{
  "num_hidden_layers": 9,
  "hidden_size": 384,
  "num_attention_heads": 6,
  "num_key_value_heads": 3,
  "head_dim": 64,
  "intermediate_size": 1024,
  "vocab_size": 7294,
  "hidden_act": "swiglu",
  "norm": "rmsnorm",
  "norm_place": "pre",
  "norm_eps": 1e-05,
  "positions": "learned",
  "qk_norm": true,
  "attn_scale": 0.125,
  "bias": "none",
  "tie_word_embeddings": false,
  "parallel_block": false,
  "init": "normal",
  "init_std_qkv": 0.0205,
  "init_std_o": 0.00483,
  "init_std_up": 0.0205,
  "init_std_down": 0.00296,
  "optimizer": "muon_variant",
  "learning_rate": 0.00238,
  "lr_mult_o": 3.0,
  "beta1": 0.93,
  "lr_head": 0.00559,
  "warmup_steps": 0,
  "schedule": "wsd",
  "decay_fraction": 1.0,
  "decay_shape": "linear",
  "final_lr_fraction": 0.0,
  "batch_tokens": 65536,
  "max_seq_len": 512,
  "doc_mask": false,
  "train_tokens": 354500000,
  "max_steps": 5410,
  "dataset": "wikipedia_en"
}
Each number is 50 + 15 x the weight over its row's rms, rounded and kept within 0 to 99. Layers, rows and columns count from 0. The size before them is the row's rms in percent of the matrix's.

# layer 3 MLP down (transposed), 1024x384, rms 0.0623, rows 119-128, columns 48-95
102:64 44 41 66 55 69 28 61 40 18 45 60 46 42 39 78 30 51 59 45 71 35 64 69 44 65 63 68 42 55 42 62 67 64 58 41 44 42 63 50 56 34 37 59 42 56 62 14
099:99 54 50 33 49 44 58 48 56 60 52 49 51 61 50 34 78 38 64 24 42 40 56 28 65 43 56 50 58 61 49 45 25 58 62 62 70 37 73 63 48 61 72 77 38 50 46 57
098:58 62 37 91 33 47 50 20 39 46 43 46 46 52 63 44 49 50 46 52 48 60 23 78 37 42 40 34 63 43 46 34 24 52 77 49 75 42 58 42 74 12 75 67 75 48 90 45
083:57 28 44 56 68 23 50 60 54 60 46 55 28 20 42 74 35 46 37 78 47 32 53 55 44 53 72 65 60 40 70 61 60 28 38 36 25 50 34 54 90 57 65 46 49 41 17 43
105:51 47 27 53 39 60 55 28 46 44 40 63 49 61 78 43 42 58 41 44 48 38 53 32 28 49 51 65 44 54 61 51 43 26 50 77 46 43 49 48 48 35 26 50 29 54 26 66
098:48 52 37 45 74 27 42 26 65 39 68 35 52 47 61 52 33 62 46 62 38 39 26 89 48 48 43 47 44 49 55 45 14 49 67 29 39 41 69 36 57 28 43 31 27 49 50 46
103:53 40 64 36 34 26 52 62 61 63 54 42 49 44 37 49 55 53 71 65 17 29 59 68 39 60 56 98 62 52 50 76 41 55 58 62 35 59 45 74 20 39 65 51 54 53 88 44
094:71 47 54 59 31 65 57 49 39 52 42 70 68 53 38 51 46 31 34 36 73 54 52 25 49 67 43 27 39 63 50 38 96 57 52 42 80 35 28 39 49 44 49 41 44 55 51 30
103:57 38 61 50 76 50 50 50 61 51 29 59 58 33 52 58 33 34 67 24 34 12 47 56 40 47 65 33 56 55 91 56 77 22 41 63 28 61 38 53 76 78 65 40 32 41 72 30
098:13 43 26 75 51 22 64 29 49 75 69 41 57 40 76 58 61 49 40 74 41 53 60 19 21 64 75 51 41 49 20 46 44 65 53 87 42 65 62 56 55 61 54 79 19 62 51 47
# layer 3 MLP gate, 1024x384, rms 0.0635, rows 120-129, columns 48-95
103:86 46 55 69 66 73 31 70 58 53 75 26 62 45 25 49 54 51 61 56 40 34 47 64 17 75 70 46 34 41 52 55 73 49 63 56 36 40 46 78 36 64 60 59 64 52 76 32
098:49 33 60 59 49 64 76 28 71 66 58 40 30 31 46 27 50 47 36 59 51 37 75 65 73 23 42 60 69 60 51 51 46 50 25 46 45 41 78 42 36 38 42 58 35 60 53 38
097:41 50 46 47 54 61 75 47 62 17 08 33 36 38 77 54 73 55 43 40 47 46 67 62 45 57 58 27 48 46 54 29 76 32 54 58 52 78 74 73 70 48 42 60 72 40 73 51
094:52 60 35 48 98 55 68 14 52 48 54 68 71 61 58 76 61 61 52 79 47 58 65 63 55 32 44 49 49 42 52 44 39 25 29 56 62 31 44 32 35 29 61 47 44 35 42 37
105:49 72 50 61 75 49 44 56 66 84 49 83 33 31 54 48 74 10 51 58 61 54 41 43 28 57 48 47 37 45 38 19 36 17 78 59 49 25 42 53 35 34 45 60 64 57 24 32
097:13 53 68 66 51 75 48 51 71 72 60 19 52 36 71 37 30 47 53 41 56 54 48 39 22 58 50 54 68 77 46 40 48 61 52 34 44 38 31 61 53 60 23 45 57 66 78 36
099:34 52 55 59 44 60 50 45 66 65 21 36 38 60 56 70 56 59 55 56 33 48 54 32 72 41 22 20 41 57 47 34 45 64 78 51 46 33 36 50 47 52 52 74 56 52 55 16
102:39 62 48 80 36 61 50 42 68 33 67 54 57 32 46 66 54 32 41 42 61 45 62 67 65 36 22 73 59 72 40 46 44 49 47 76 38 45 59 37 39 50 38 50 64 56 81 59
095:63 44 63 38 96 63 29 60 48 31 59 72 43 35 48 38 75 47 32 45 65 53 19 67 67 07 70 27 45 50 38 54 74 51 24 54 80 33 30 72 48 27 75 45 64 44 54 61
101:31 38 65 49 54 42 36 22 50 30 62 48 84 42 57 51 40 78 58 51 62 38 26 49 48 66 48 60 35 56 64 21 46 63 67 39 21 56 77 60 34 31 53 49 21 44 36 33
# layer 3 MLP up, 1024x384, rms 0.0635, rows 120-128, columns 48-95
100:12 41 01 36 55 16 46 37 47 69 64 50 48 65 45 33 23 27 58 66 49 55 46 37 60 27 38 45 68 69 13 82 31 45 55 62 71 66 49 35 74 32 47 71 49 35 27 45
096:72 66 52 57 35 31 37 60 53 68 40 68 31 48 45 30 39 33 47 67 46 34 47 49 46 33 46 42 44 61 70 50 59 27 56 23 71 48 48 38 49 22 69 85 58 59 55 61
101:26 32 41 50 54 66 34 37 30 32 36 36 61 26 29 56 69 61 49 47 40 64 21 79 66 68 68 35 34 44 13 23 42 30 53 12 59 66 66 76 58 54 40 31 19 28 37 49
096:64 75 53 58 58 72 39 19 45 73 64 56 54 59 53 59 46 42 55 48 51 51 22 42 21 44 41 54 58 48 57 80 48 62 39 27 49 45 77 46 62 75 22 44 76 88 53 69
103:49 65 43 45 46 17 47 53 58 44 75 56 53 60 64 41 69 22 71 94 51 50 46 20 51 42 49 55 50 39 23 38 55 41 80 51 28 59 31 34 43 49 38 65 28 54 36 30
098:50 43 61 66 34 60 59 46 14 14 39 45 66 40 32 57 58 53 48 69 63 22 58 70 52 43 35 77 68 54 13 53 41 47 38 58 48 38 42 44 42 68 72 50 79 66 67 38
100:74 62 47 26 47 45 67 40 33 20 32 51 51 58 49 63 40 56 50 57 73 44 32 29 59 62 84 58 54 76 50 42 29 80 51 34 56 38 51 34 61 53 23 48 57 38 68 32
102:53 45 45 29 32 59 43 66 68 60 21 42 83 73 65 70 33 36 51 77 67 71 55 53 50 52 35 48 40 27 45 50 44 37 57 48 45 51 47 18 70 54 63 58 48 34 27 49
095:47 52 48 34 43 48 68 28 37 56 69 52 43 52 64 51 55 52 45 29 41 39 45 52 50 75 58 49 33 42 55 64 10 39 58 61 58 45 61 66 58 63 47 54 25 50 70 49